config = dict(
    n_layer=13,
    d_mlp=1536,
    positions='alibi',
    tie_embeddings=False,
    extras=['local attention windows', 'value embeddings'],
    init='uniform',
    init_std_o=0.0621,
    weight_decay=0.081,
    warmup_steps=488,
    decay_shape='sqrt',
    final_lr_fraction=0.0,
    doc_mask=True,
)
Each number is 50 + 12 x the weight over its row's rms, rounded and kept within 0 to 99. Layers, rows and columns count from 0. The size before them is the row's rms in percent of the matrix's.

# layer 3 MLP down (transposed), 1536x192, rms 0.0951, rows 897-915, columns 0-191
096:56 60 47 60 64 46 48 61 52 50 46 51 60 51 48 35 61 51 37 35 36 69 52 41 41 68 38 52 55 55 47 61 53 36 57 50 37 63 54 38 49 45 52 54 53 54 54 41 45 45 32 66 63 48 50 71 42 47 64 68 47 30 52 38 64 34 49 37 45 40 54 44 60 27 73 62 29 23 51 41 56 49 74 56 80 44 41 58 38 62 25 33 45 49 61 48 32 59 62 31 42 31 47 38 41 46 58 39 41 50 49 71 35 70 45 32 56 39 62 64 48 25 71 59 57 70 51 57 44 45 53 46 37 56 32 71 33 39 58 53 34 52 67 49 32 48 51 50 33 51 49 43 52 33 53 58 48 56 36 43 49 39 48 45 46 28 51 74 40 59 53 18 55 47 68 61 35 58 42 25 29 59 72 65 59 52 70 34 51 60 61 33
103:75 79 51 80 63 45 69 53 72 40 35 55 69 34 38 40 33 47 58 21 45 78 43 48 50 39 18 59 37 56 73 62 25 62 46 48 43 50 60 49 54 48 71 65 41 49 68 64 35 49 38 56 32 57 54 52 40 59 49 66 71 43 40 47 43 37 48 54 63 49 37 43 34 53 68 54 41 33 48 62 44 65 28 35 57 48 50 55 45 54 45 56 45 45 64 37 32 53 46 60 40 66 47 38 60 53 48 35 54 59 54 59 63 50 46 53 47 61 44 51 54 31 40 47 39 34 69 50 42 24 54 52 37 57 36 34 32 64 39 51 61 44 53 46 48 39 58 47 61 51 69 44 41 58 13 40 49 63 50 66 62 35 46 32 73 54 46 62 69 60 54 52 55 52 45 52 51 39 40 44 36 45 52 47 57 54 32 56 48 56 64 38
094:47 43 37 38 44 44 60 35 44 52 63 42 51 61 50 56 60 72 54 44 40 70 33 57 44 39 47 58 55 43 58 43 40 54 67 47 39 38 52 54 48 65 77 44 71 76 56 60 49 44 48 34 41 45 51 59 24 23 28 29 85 52 57 35 58 60 62 47 75 31 46 40 53 56 59 55 41 49 44 45 46 46 31 80 43 45 38 76 45 48 41 60 56 61 52 69 45 36 38 50 50 57 52 47 63 30 72 52 56 59 57 52 62 39 36 43 42 57 46 55 48 29 52 49 57 50 54 72 40 48 47 45 42 73 20 62 42 47 70 45 41 47 52 33 58 63 56 38 28 36 55 54 23 47 41 51 59 66 55 43 37 24 46 60 44 65 53 46 65 54 37 71 60 46 59 50 26 73 40 38 53 44 43 41 37 60 58 44 51 41 45 50
104:65 56 36 27 70 52 47 55 35 33 35 65 64 54 57 68 47 35 55 60 49 33 35 60 61 58 44 47 49 55 60 39 39 48 48 55 56 55 45 57 79 55 59 47 59 51 64 16 38 63 63 51 37 47 56 52 56 64 51 38 56 43 58 51 63 62 35 43 33 65 54 63 57 60 51 84 43 42 57 53 63 56 42 45 53 57 63 28 30 31 41 42 45 35 54 68 60 46 63 49 24 54 56 59 27 52 66 43 31 35 35 47 33 49 48 36 70 42 41 45 41 54 57 60 60 51 58 66 32 60 50 43 50 39 38 33 35 25 60 39 35 71 58 28 53 59 62 35 49 61 45 49 72 44 22 72 59 59 35 45 47 40 47 46 32 61 27 51 42 50 44 48 52 51 62 59 46 59 52 65 67 28 58 61 56 60 48 64 58 44 34 43
098:72 40 44 62 39 61 38 56 52 61 22 42 47 45 56 57 28 61 47 40 63 57 51 53 47 45 56 28 49 67 31 49 32 45 55 72 41 52 52 38 41 40 58 44 49 42 32 21 66 43 58 46 53 46 55 52 38 60 64 50 62 52 35 54 22 66 45 38 28 52 46 39 47 45 46 46 42 43 58 49 52 45 59 46 39 60 46 57 90 55 41 54 38 39 59 45 51 64 65 46 82 61 29 37 39 40 46 68 58 56 55 75 29 68 49 56 44 51 53 61 48 47 37 41 50 45 57 43 58 50 48 71 49 33 30 42 60 59 55 45 57 70 36 58 52 62 56 49 38 44 69 67 39 66 61 24 43 45 58 62 72 38 62 30 62 70 65 47 66 70 46 46 61 42 47 53 51 51 46 43 31 52 64 61 68 43 42 64 43 38 70 28
100:70 51 30 44 43 72 72 35 65 57 44 54 52 73 55 61 63 62 62 53 45 55 46 46 49 44 61 54 64 55 54 42 57 48 59 51 60 57 41 50 62 53 62 49 83 69 48 66 45 44 59 47 42 55 26 42 44 28 40 24 40 25 41 40 41 39 50 52 55 33 52 51 38 58 51 57 40 31 12 49 53 37 43 53 35 55 47 51 48 49 44 62 61 56 45 67 77 52 51 48 34 52 61 58 37 44 41 59 50 53 40 52 54 45 45 47 59 34 61 55 46 52 75 43 59 65 70 46 50 46 64 20 31 59 48 44 63 48 55 54 62 43 43 33 40 61 31 32 54 34 37 57 72 82 70 51 40 44 58 54 54 35 41 51 39 52 42 35 68 56 44 72 52 33 70 78 55 53 49 49 62 62 58 52 53 54 63 49 57 31 50 74
086:46 43 62 32 60 68 53 65 35 33 40 47 53 40 47 53 37 47 45 32 75 35 30 63 46 65 65 49 49 56 55 26 48 39 27 60 46 56 64 54 64 63 47 26 36 52 40 06 60 49 68 51 45 54 52 64 59 46 46 72 46 58 34 53 43 55 40 43 49 48 33 49 64 53 72 62 49 60 64 47 55 50 49 47 56 63 53 56 66 37 50 28 52 26 56 49 55 54 58 51 51 36 50 62 46 78 43 50 58 37 33 59 45 47 60 63 66 40 46 51 57 81 39 34 36 42 44 41 54 27 51 66 42 25 46 37 38 54 49 53 42 50 31 46 49 49 59 51 47 57 43 72 68 47 34 76 47 51 51 49 74 40 42 52 52 39 33 64 56 44 49 41 61 45 50 40 68 46 50 53 43 64 39 38 47 14 37 59 57 47 37 36
090:45 58 31 46 63 44 45 51 52 57 67 64 65 69 20 52 49 55 71 56 49 73 63 27 37 57 51 42 52 54 51 55 37 43 51 57 41 53 60 57 60 69 65 56 43 29 66 41 37 63 65 56 53 59 48 24 33 33 52 47 36 25 56 55 46 57 41 57 68 39 43 41 51 61 45 68 53 32 45 52 53 27 59 44 42 46 55 68 43 52 31 41 37 42 77 28 46 38 47 63 63 51 60 50 39 68 40 53 47 76 43 62 64 48 42 55 63 63 25 56 53 48 75 59 66 64 75 55 62 55 42 45 48 54 41 66 33 78 58 58 29 52 68 43 59 59 36 59 44 38 47 66 69 44 70 44 69 44 58 41 59 58 54 66 51 55 48 54 45 31 49 69 65 69 52 38 49 39 58 46 57 56 55 42 50 64 38 54 60 40 44 35
091:37 54 48 19 41 62 50 51 53 41 51 41 46 38 40 71 49 58 37 44 55 58 53 49 42 53 46 66 70 58 64 59 42 50 56 73 52 46 57 49 65 61 56 36 69 73 55 45 55 59 40 42 27 51 49 71 53 55 35 40 24 48 49 32 49 65 51 45 45 51 32 30 44 53 52 48 78 63 57 61 65 39 54 54 56 38 44 53 39 63 44 59 43 59 55 61 66 44 26 53 63 38 37 48 36 45 68 46 37 40 37 66 84 38 57 36 44 54 54 38 59 41 74 41 58 40 60 71 53 50 49 35 59 92 47 64 49 54 60 72 43 70 61 50 57 44 51 36 49 40 38 60 30 52 54 23 48 39 49 49 41 49 70 72 41 48 51 38 46 47 63 54 49 53 38 69 46 63 31 38 58 34 54 43 48 56 42 26 27 64 52 47
098:54 12 49 59 33 68 46 60 48 60 47 48 68 54 56 70 75 47 54 34 42 51 55 55 46 47 47 41 57 46 67 42 63 46 31 73 40 54 55 52 35 30 26 51 52 44 56 45 61 62 66 66 52 34 38 39 54 37 59 49 44 56 42 47 48 57 31 39 50 50 40 46 61 44 51 35 50 38 57 59 56 54 64 36 18 50 50 39 43 43 47 58 59 57 70 56 47 41 38 37 45 56 28 39 31 63 38 30 64 46 64 38 51 48 40 84 50 28 70 60 53 47 68 73 45 54 40 71 55 51 49 62 50 35 68 35 41 56 52 50 58 30 46 49 53 60 59 54 56 52 51 26 48 64 67 66 49 63 68 40 27 43 46 36 73 48 42 43 43 44 28 43 67 32 26 60 65 51 47 39 45 43 46 41 58 35 65 64 35 41 44 42
111:50 40 48 43 35 48 61 50 57 64 47 59 71 46 37 52 38 47 60 48 44 46 45 48 42 30 73 62 78 50 60 37 48 45 48 45 57 24 52 32 57 68 37 41 53 60 30 55 61 57 59 63 36 43 55 57 48 58 57 69 29 54 42 61 37 45 62 55 83 50 34 44 65 35 68 38 52 37 61 53 51 47 39 53 47 34 58 51 51 53 39 63 71 58 50 47 32 70 28 49 41 50 61 31 47 63 46 39 61 23 52 66 18 40 32 64 57 19 57 65 44 69 45 75 62 68 39 50 40 46 62 51 49 47 54 18 63 47 68 49 44 57 46 51 34 55 43 61 51 61 50 53 44 54 49 57 52 57 59 54 45 57 43 32 68 48 56 50 34 49 44 70 82 59 57 33 57 48 61 62 56 56 56 56 49 41 72 41 43 59 34 34
096:74 71 50 59 54 35 53 48 52 55 42 59 39 21 38 62 46 32 34 51 56 26 41 52 61 60 54 51 44 47 50 52 48 49 81 52 62 46 48 45 50 66 63 43 48 59 54 48 50 67 52 61 57 41 63 58 42 70 56 70 71 75 39 48 69 29 28 20 33 42 68 46 33 57 43 48 59 51 66 67 74 39 64 49 67 43 50 36 67 49 49 56 62 52 48 58 52 53 45 51 30 58 57 41 44 65 49 41 67 55 37 47 47 51 37 52 73 57 50 60 27 43 47 40 57 37 52 35 59 38 40 65 47 40 47 47 59 52 48 40 43 41 44 32 59 62 60 35 55 42 55 53 51 58 42 75 63 48 53 56 64 41 55 49 23 68 15 75 67 53 48 53 63 37 65 63 46 64 55 36 63 25 40 50 47 32 37 44 61 48 52 53
106:61 18 84 54 39 70 49 56 49 48 41 41 35 40 45 32 64 52 67 38 55 30 38 51 37 58 54 30 49 44 58 45 52 58 33 47 51 54 49 47 55 54 48 39 59 49 43 42 66 63 64 56 66 25 52 56 46 39 46 52 64 33 48 63 43 49 49 59 61 47 49 44 26 58 24 43 52 57 28 55 50 40 49 65 64 40 38 12 65 38 42 31 65 51 49 39 56 40 57 55 51 48 59 30 52 53 52 59 57 56 55 47 31 29 35 44 51 42 44 48 42 64 57 48 67 44 65 40 42 18 58 34 58 47 62 48 57 42 44 53 59 45 63 49 46 38 41 32 49 45 47 45 63 55 45 55 36 53 65 32 40 76 57 45 38 44 83 22 36 47 58 46 42 43 64 57 29 74 60 47 50 37 32 63 49 73 71 52 66 53 46 61
091:55 44 72 63 26 67 56 53 43 45 39 55 38 42 63 66 39 48 51 49 47 38 40 52 49 56 42 49 45 49 51 55 47 46 44 74 51 59 71 52 75 43 33 43 54 44 27 35 51 45 58 49 45 51 49 33 49 57 67 67 53 53 48 51 46 32 53 42 42 74 37 29 73 33 64 44 66 33 40 50 60 40 26 32 45 61 49 39 40 43 47 40 36 44 47 31 45 62 67 46 51 60 54 71 46 66 50 35 28 51 55 37 42 67 52 59 49 45 41 67 40 29 54 58 57 22 62 59 47 27 37 50 27 54 57 46 42 43 41 74 46 45 33 54 38 49 50 55 67 67 40 57 69 36 59 46 57 31 43 42 51 24 40 53 45 46 37 27 73 58 49 35 27 41 27 65 60 28 55 39 61 57 66 34 60 42 52 63 50 55 43 41
086:46 48 55 44 73 52 45 48 62 08 39 54 56 35 44 52 66 33 41 51 45 56 35 43 50 44 42 66 50 37 68 26 54 35 67 32 66 48 58 46 63 47 45 42 86 53 49 40 61 36 45 71 51 41 64 68 50 75 43 50 26 62 40 36 22 31 48 30 47 49 53 53 47 47 49 63 60 53 58 63 38 42 43 55 57 45 41 60 53 40 46 50 48 43 31 29 58 67 38 62 52 59 68 53 36 72 49 48 41 50 45 56 28 46 59 40 62 48 50 63 47 71 58 21 67 38 44 41 25 31 45 59 45 46 45 69 54 62 52 52 46 48 24 41 62 51 50 47 41 55 66 57 61 57 61 81 46 27 65 50 44 48 53 56 50 52 39 38 63 53 50 50 40 37 45 75 65 66 51 60 58 52 49 56 39 60 35 42 37 48 37 49
083:37 49 68 46 79 41 63 55 37 54 62 48 46 62 57 53 45 48 54 64 54 43 42 55 51 57 61 37 33 31 84 59 50 39 45 56 43 28 51 65 44 36 51 55 98 48 54 47 42 39 48 46 53 66 67 54 48 65 54 63 46 43 60 61 47 35 65 47 41 51 35 54 48 51 46 76 49 53 50 82 44 43 52 37 72 54 74 47 28 72 46 39 49 23 35 60 64 56 56 73 60 46 60 43 60 59 46 36 51 41 56 54 38 35 55 37 44 44 56 58 51 73 36 51 64 49 33 41 46 50 57 72 49 34 59 51 54 53 87 49 44 57 37 41 46 58 42 32 45 51 61 67 55 64 37 53 34 41 43 35 59 80 57 56 48 61 54 58 55 60 50 46 49 50 52 61 62 56 43 53 69 59 44 55 47 48 66 34 74 62 39 54
100:63 60 50 58 74 48 77 38 53 44 59 53 67 46 32 63 23 47 62 49 42 67 30 53 51 58 54 61 37 44 65 44 42 65 41 61 46 43 38 40 36 42 54 38 40 44 40 30 51 41 41 49 61 59 71 55 34 38 31 56 75 51 23 61 47 37 45 42 59 60 54 60 48 55 59 52 53 54 59 67 56 60 30 46 34 43 55 56 37 48 46 64 48 44 59 60 65 49 37 74 28 57 56 36 79 45 63 50 37 60 65 54 45 60 56 66 49 44 47 65 56 34 67 48 64 69 44 40 48 31 43 54 33 74 57 50 42 50 43 74 50 39 32 42 61 50 34 55 53 55 59 59 63 50 48 55 60 38 75 68 45 42 39 55 52 61 44 58 53 29 51 38 46 49 64 34 29 27 44 76 64 60 49 37 56 34 48 49 80 64 58 70
099:55 60 69 44 65 47 56 54 58 54 59 50 56 31 71 46 52 69 51 64 40 45 49 39 62 66 39 61 57 42 64 67 45 38 58 68 36 51 41 31 53 36 50 30 61 60 54 62 55 35 44 32 45 45 56 58 53 82 31 45 59 56 62 34 66 24 30 52 57 45 57 43 50 34 49 42 56 56 35 57 46 35 55 48 58 60 52 57 58 45 42 61 55 61 61 52 52 35 50 61 52 60 32 47 54 51 49 57 54 40 55 30 55 14 46 47 50 42 26 78 71 34 67 44 62 24 36 40 69 42 46 69 47 71 56 46 44 60 37 28 50 31 51 42 43 76 32 50 61 57 40 54 82 42 56 49 35 29 51 41 40 41 53 43 70 68 35 63 62 55 40 67 53 46 45 58 53 49 49 51 63 53 57 58 67 44 32 40 50 49 52 26
101:37 44 49 55 55 75 32 44 66 44 49 49 52 19 55 66 45 47 81 34 53 38 58 57 55 55 36 33 53 63 35 33 36 65 31 61 49 42 60 44 58 52 45 40 58 34 54 49 50 66 55 61 47 44 33 59 46 65 61 46 11 44 47 48 60 64 70 22 44 46 55 71 43 44 67 47 52 54 66 66 47 63 59 38 62 52 48 24 42 65 47 37 66 50 37 42 44 55 53 53 66 58 52 42 43 72 50 47 32 34 53 39 59 57 46 57 69 37 49 51 35 49 58 53 33 42 54 45 62 45 64 39 45 62 38 43 69 55 44 73 42 52 51 51 55 32 63 37 61 77 46 71 52 61 78 64 32 69 29 68 43 47 68 39 48 59 61 49 45 44 69 37 55 55 57 58 52 47 32 59 49 31 59 62 51 59 66 44 44 56 49 36
# layer 3 MLP up, 1536x192, rms 0.111, rows 898-915, columns 0-191
103:43 58 41 52 51 57 61 41 41 64 54 33 52 23 38 33 48 46 60 56 41 39 35 61 50 26 70 64 48 45 29 59 58 55 25 58 50 53 54 35 34 56 34 50 44 42 59 62 23 33 63 39 43 46 26 53 85 59 50 45 29 33 55 50 59 70 21 42 56 53 50 67 34 30 40 65 54 72 41 54 46 58 51 50 51 53 48 61 52 23 50 44 58 27 72 54 38 44 61 40 53 43 43 44 58 63 35 54 45 36 42 58 54 39 58 51 34 40 22 45 61 37 40 42 59 50 62 46 45 47 48 42 44 44 63 60 72 53 55 39 59 77 69 51 26 41 38 43 46 57 67 54 57 71 47 58 66 64 47 58 65 81 54 40 50 47 54 69 66 57 38 65 55 48 45 43 54 45 51 52 44 51 46 44 46 53 38 51 51 37 42 22
094:58 53 64 52 32 51 35 59 58 67 47 44 46 36 48 66 64 52 36 48 71 35 55 52 49 71 60 61 35 60 52 55 53 65 26 60 60 51 36 52 41 28 28 40 51 38 55 62 42 67 45 32 39 65 46 52 52 56 54 48 44 65 57 39 59 39 47 53 42 45 15 53 56 52 44 31 60 48 66 39 42 44 77 62 46 57 43 33 51 59 47 39 58 40 49 66 52 67 26 57 77 41 34 44 58 76 46 62 48 63 43 39 72 68 48 55 22 43 48 59 54 23 47 77 51 39 32 52 48 42 50 44 33 39 73 40 59 33 50 35 65 47 22 44 36 43 59 61 64 57 26 32 63 57 55 38 35 45 47 57 54 45 60 41 47 49 61 58 65 53 49 40 49 31 48 50 36 57 37 45 42 32 46 64 41 57 49 39 35 51 30 50
105:33 54 67 38 48 57 53 77 77 61 46 40 53 30 61 30 51 25 42 56 49 35 57 39 54 55 45 59 51 58 46 43 67 56 49 44 57 49 36 52 43 52 37 54 45 28 67 53 53 59 52 62 54 56 45 59 47 59 49 49 46 60 44 64 40 66 37 39 44 33 61 82 28 60 53 36 29 79 40 61 45 57 37 46 61 61 38 44 73 59 49 50 50 49 61 53 55 57 45 41 74 30 42 72 52 51 66 45 41 30 57 53 48 45 36 50 42 32 61 54 48 39 38 41 35 67 43 46 35 55 46 55 54 52 51 39 65 33 38 41 38 53 63 43 58 42 68 50 63 56 33 57 23 33 58 36 32 51 45 67 79 88 64 55 32 39 50 53 45 31 51 33 43 50 63 40 48 67 51 44 47 40 55 32 68 73 56 39 34 48 46 56
100:51 42 42 54 51 74 35 35 54 55 41 67 70 47 56 58 64 55 61 61 46 26 40 49 62 57 69 44 51 71 65 55 55 59 28 45 57 68 67 51 24 61 65 54 46 41 44 26 42 64 54 46 58 43 49 48 55 39 54 47 46 36 57 53 41 60 52 40 60 33 51 40 50 34 27 35 26 48 60 55 42 45 41 55 30 39 54 51 41 61 68 52 37 39 65 76 56 52 60 47 75 43 54 55 53 22 53 57 50 63 75 37 36 54 47 29 49 45 63 52 32 55 48 61 57 79 75 45 51 47 52 29 54 37 62 56 46 56 57 59 52 23 57 44 52 53 39 69 45 44 46 52 39 67 58 32 49 42 62 47 53 39 53 56 21 66 31 67 65 58 42 35 48 50 51 47 58 48 48 54 40 41 87 55 34 50 63 49 51 38 70 40
100:58 59 45 33 37 56 36 59 45 38 46 53 51 30 66 32 58 55 47 52 72 39 47 59 56 49 62 64 57 76 34 34 38 77 51 32 71 51 21 68 57 66 67 41 55 40 55 44 43 61 50 40 69 63 48 35 51 39 34 26 58 68 42 41 46 30 37 59 46 52 61 54 50 52 61 72 47 80 27 41 67 42 78 66 60 57 45 34 59 46 39 66 47 46 65 52 73 67 32 54 44 49 40 68 35 40 52 63 41 32 57 55 74 64 67 42 42 53 55 44 61 56 56 46 43 67 54 45 46 51 47 25 50 48 70 48 52 52 56 48 39 48 63 44 45 59 56 64 70 55 35 53 25 50 42 35 44 55 59 49 65 58 46 57 39 41 63 25 48 50 42 48 42 44 54 32 40 56 59 56 53 46 72 60 47 47 62 36 37 39 39 51
100:59 65 58 35 56 36 29 59 61 54 53 55 50 60 48 44 52 59 50 46 64 62 41 71 51 43 87 44 47 58 54 43 69 53 52 42 70 64 59 51 35 66 52 50 45 38 86 48 55 40 52 38 54 63 45 78 64 76 50 49 26 45 60 62 60 51 44 45 57 78 44 49 30 23 56 54 34 53 49 30 56 49 51 44 63 52 67 52 63 47 36 62 37 47 42 37 43 53 45 59 76 37 53 69 46 57 51 33 76 39 69 38 71 59 44 49 43 50 61 64 46 45 57 67 40 31 61 74 45 38 54 47 54 53 45 66 31 41 51 55 27 54 68 34 53 55 59 55 37 46 45 49 62 38 61 30 63 69 46 52 41 58 60 47 16 50 64 39 47 64 65 53 38 44 53 33 47 43 40 47 56 52 65 51 41 46 48 43 34 49 66 51
090:70 47 75 51 46 60 52 46 59 51 41 46 61 43 59 45 29 56 41 41 58 72 41 41 30 41 29 66 49 48 36 48 87 49 62 53 38 50 48 32 69 51 52 49 42 65 45 75 40 43 65 53 61 63 49 31 38 48 35 52 47 64 30 51 29 45 63 60 27 54 30 31 57 67 56 49 59 58 56 44 64 57 57 32 35 58 61 32 45 56 34 55 37 50 43 71 47 44 59 39 46 66 42 67 40 54 62 64 37 57 36 57 54 54 32 53 72 39 51 48 36 61 40 48 63 64 29 70 45 30 54 51 42 37 41 43 55 55 33 50 46 44 47 37 49 52 47 49 49 37 68 33 46 52 63 37 47 52 64 56 59 54 55 39 66 48 44 22 45 63 57 47 38 45 55 46 57 31 71 56 16 37 57 31 75 32 36 60 44 56 64 54
090:50 48 51 53 45 74 28 37 52 59 48 29 29 57 73 26 79 50 31 42 63 50 39 52 63 68 79 48 34 57 17 52 55 63 39 61 60 32 34 56 54 51 56 66 57 34 40 48 55 45 38 46 58 44 27 35 46 60 59 51 59 40 52 57 39 56 24 62 43 40 41 50 57 15 31 51 34 47 52 37 42 30 56 32 44 43 54 42 40 47 61 52 48 38 49 46 17 59 53 48 64 43 34 36 52 32 33 57 59 50 41 41 38 72 58 50 45 40 26 40 42 47 50 54 42 40 65 67 44 48 71 68 53 33 66 56 42 40 21 43 64 65 44 44 41 45 37 43 59 37 56 65 64 43 51 39 43 53 52 61 57 41 54 38 47 42 77 48 38 36 57 44 51 56 46 44 52 63 42 54 37 44 49 42 61 55 59 52 56 43 36 46
097:33 66 69 54 52 39 49 33 56 62 49 50 46 28 56 37 45 57 33 46 53 52 35 64 20 65 66 51 47 40 29 61 49 42 61 62 57 50 70 55 72 54 46 47 44 67 41 62 44 46 61 47 38 77 31 54 59 66 69 36 44 38 84 58 46 47 41 50 30 58 49 57 39 33 39 51 59 51 67 64 66 46 44 33 52 62 55 43 47 47 56 54 44 57 51 48 39 47 36 41 38 55 56 42 42 44 21 41 66 43 46 46 53 54 54 49 55 45 27 66 39 51 46 43 55 56 50 62 64 53 43 50 74 48 47 40 83 42 19 50 69 52 34 34 41 14 47 61 55 48 53 40 42 45 47 45 35 51 53 48 59 58 54 57 27 46 46 49 49 56 64 46 75 63 44 38 22 45 48 41 48 72 68 53 52 50 55 50 16 54 61 60
113:63 57 60 58 56 30 41 71 29 52 43 80 33 34 64 32 68 45 63 62 52 36 48 55 58 43 59 46 31 53 34 43 66 47 54 52 49 43 77 64 29 63 49 72 43 46 58 30 58 47 27 66 64 46 57 53 45 44 40 38 44 59 62 40 72 74 38 42 55 59 56 61 26 66 38 62 58 60 46 30 52 64 58 37 39 53 58 48 53 21 70 39 41 45 60 43 48 66 72 51 68 36 43 58 55 66 53 47 36 61 54 45 42 49 74 45 47 70 48 68 60 42 54 52 46 66 54 51 54 48 35 45 51 61 51 67 43 41 31 59 67 32 57 56 51 53 56 57 42 35 31 33 49 42 58 45 61 54 55 71 46 46 52 40 33 51 57 42 27 61 71 63 34 49 52 29 62 52 53 45 68 52 39 42 55 66 27 49 37 47 44 46
094:49 58 41 47 29 65 55 37 55 35 36 39 48 67 43 24 51 56 41 64 54 56 50 79 40 72 52 62 60 42 45 68 70 38 43 43 45 40 34 59 31 57 62 53 55 49 50 42 56 31 44 45 46 51 37 33 56 29 42 46 55 41 51 45 34 34 41 37 42 45 42 67 50 52 70 64 53 62 48 55 57 56 80 50 39 56 63 55 60 51 18 61 52 50 53 38 48 47 22 47 31 26 53 60 50 60 45 54 37 37 34 44 68 55 45 45 71 63 62 75 59 45 44 61 36 61 45 48 47 66 45 50 49 49 45 48 68 45 55 45 41 30 32 51 51 49 36 33 68 41 49 43 64 41 61 52 53 56 57 46 56 55 63 46 33 13 56 47 45 75 24 70 51 36 55 65 47 52 58 37 62 57 47 56 36 53 60 64 26 71 32 56
106:66 37 71 32 54 56 22 44 44 35 58 68 48 51 54 63 73 39 62 54 52 42 45 52 53 39 62 52 47 57 37 60 61 54 31 43 69 72 31 51 50 24 61 45 30 50 52 41 41 62 77 37 47 48 32 39 41 45 47 61 57 60 56 45 42 58 44 68 64 49 39 58 47 49 60 46 30 71 80 50 53 64 68 48 36 33 43 53 40 60 44 63 41 54 43 72 65 65 36 55 53 45 45 50 40 36 56 40 30 50 57 56 56 39 62 68 41 44 64 56 64 45 42 84 50 63 56 25 35 39 35 41 61 52 47 73 39 69 57 50 44 42 65 42 66 59 66 35 65 83 42 69 55 62 62 54 45 60 47 54 58 71 53 45 60 51 50 40 39 27 26 49 34 54 53 61 64 53 40 45 60 40 58 52 45 55 45 57 52 56 44 55
097:48 71 62 62 47 50 65 67 49 80 49 32 69 36 64 42 45 39 64 44 79 50 61 52 32 75 69 52 41 44 65 47 68 44 67 50 45 55 33 74 49 44 45 51 54 48 64 53 80 66 68 46 67 41 33 53 52 45 43 53 53 55 55 24 49 45 51 56 23 62 46 55 60 45 38 46 76 46 47 68 84 61 65 48 34 46 52 45 44 37 28 62 50 58 59 61 48 46 62 47 31 46 38 44 54 35 40 45 38 57 27 68 44 58 53 49 45 58 50 51 35 37 53 50 35 51 69 54 50 64 38 38 44 61 59 64 59 34 45 43 49 61 49 46 48 37 69 44 61 40 37 59 55 52 47 44 15 51 42 50 68 60 53 29 56 20 34 42 58 48 50 56 41 58 69 31 49 41 56 45 49 60 59 67 46 35 54 42 43 55 49 45
092:79 42 44 42 54 66 44 28 37 63 49 57 36 73 49 61 58 45 61 56 55 42 44 61 68 72 66 54 56 55 18 51 48 54 50 53 46 30 48 36 52 55 59 55 52 59 55 40 37 53 74 44 46 47 59 39 50 52 45 45 59 39 68 49 60 47 60 66 48 73 50 65 43 43 58 47 53 59 53 56 69 41 38 31 52 61 61 51 64 70 53 61 43 63 55 77 43 59 36 53 26 32 53 65 64 45 52 47 63 53 27 30 64 52 68 41 44 33 68 35 50 56 45 46 44 47 43 68 71 46 37 47 38 37 70 30 71 45 42 54 55 53 58 72 39 68 55 43 65 68 40 41 61 50 42 56 41 61 56 54 53 55 64 39 50 43 42 58 65 46 40 59 31 72 57 61 25 40 39 33 46 40 56 55 43 36 44 64 43 39 44 11
085:50 60 57 71 58 68 48 43 24 32 48 68 18 50 41 40 45 49 37 56 53 32 60 73 47 60 54 47 33 48 38 61 75 64 48 39 34 38 49 64 50 44 59 41 56 66 56 69 51 51 42 37 51 38 31 39 43 40 42 38 40 42 65 86 46 47 44 44 48 52 44 62 56 65 49 50 34 56 42 67 60 80 50 24 43 39 50 35 55 62 63 57 69 49 34 63 59 54 51 55 61 32 62 66 60 62 41 49 32 72 67 56 49 62 65 36 52 65 70 59 33 63 37 47 60 60 66 39 51 52 41 48 47 28 60 36 49 63 47 72 52 58 43 69 39 51 65 41 52 51 37 46 37 45 59 48 39 44 54 43 80 52 36 50 50 41 50 49 45 35 62 49 48 74 35 54 49 41 61 34 52 55 56 24 42 60 61 55 32 43 52 44
103:64 36 42 86 47 38 55 54 58 62 51 33 42 52 55 54 61 48 58 42 59 56 55 65 39 40 69 44 23 70 52 57 44 55 42 44 57 57 62 37 40 67 34 57 42 41 39 48 42 40 63 26 52 63 53 76 54 62 53 51 45 46 63 58 68 60 61 53 55 46 51 53 53 54 35 57 52 54 74 36 67 41 47 67 42 31 46 56 57 79 55 76 51 38 53 50 34 43 62 57 48 58 47 45 61 49 30 53 71 75 64 49 59 48 46 53 41 44 24 32 59 49 42 45 64 66 46 58 29 42 29 65 50 62 67 47 47 72 58 66 38 59 57 40 75 52 59 72 38 75 43 57 45 50 48 58 65 42 51 59 49 30 66 47 40 41 41 70 56 45 69 61 60 60 45 44 58 43 63 58 37 49 77 57 56 62 56 53 54 58 18 57
098:50 59 51 41 56 62 39 39 36 61 47 46 34 41 37 49 38 22 29 76 56 48 37 46 44 70 56 70 49 55 40 43 45 52 47 47 61 32 44 39 37 34 38 41 49 50 84 37 44 31 35 52 56 48 54 46 22 51 51 27 51 49 72 75 51 65 47 66 46 50 58 67 15 74 41 63 62 54 33 52 44 59 39 54 55 40 60 32 67 50 26 49 39 57 39 37 53 55 50 38 60 41 47 66 48 55 69 52 45 52 69 40 45 63 35 35 41 21 67 52 57 48 56 46 42 43 53 63 31 75 61 62 50 61 53 50 52 58 38 40 64 52 47 58 54 59 32 72 54 61 55 57 52 51 51 42 60 61 59 46 80 39 53 35 47 53 65 34 43 54 36 60 50 62 52 44 75 49 37 37 38 54 43 46 33 46 52 65 45 41 35 58
098:59 46 57 38 28 58 49 85 31 68 59 36 62 65 58 33 57 50 32 56 48 33 20 58 42 41 56 48 30 54 39 49 67 43 59 55 52 50 51 47 44 41 50 64 44 53 37 57 56 49 25 58 58 30 47 54 63 48 56 59 44 51 52 64 26 52 63 61 24 55 52 33 72 35 56 44 58 56 60 32 46 58 28 71 66 48 45 52 51 56 79 46 59 29 42 63 58 41 57 55 34 43 29 49 49 53 49 53 47 60 51 26 51 42 41 64 44 61 46 34 36 46 49 43 29 55 55 53 16 31 50 52 51 55 67 44 55 37 59 47 50 43 49 62 64 51 64 48 51 44 42 75 48 59 37 48 58 30 48 54 64 38 60 23 46 26 47 39 36 41 56 46 25 38 46 34 40 27 52 53 50 55 41 42 50 38 38 53 38 45 49 73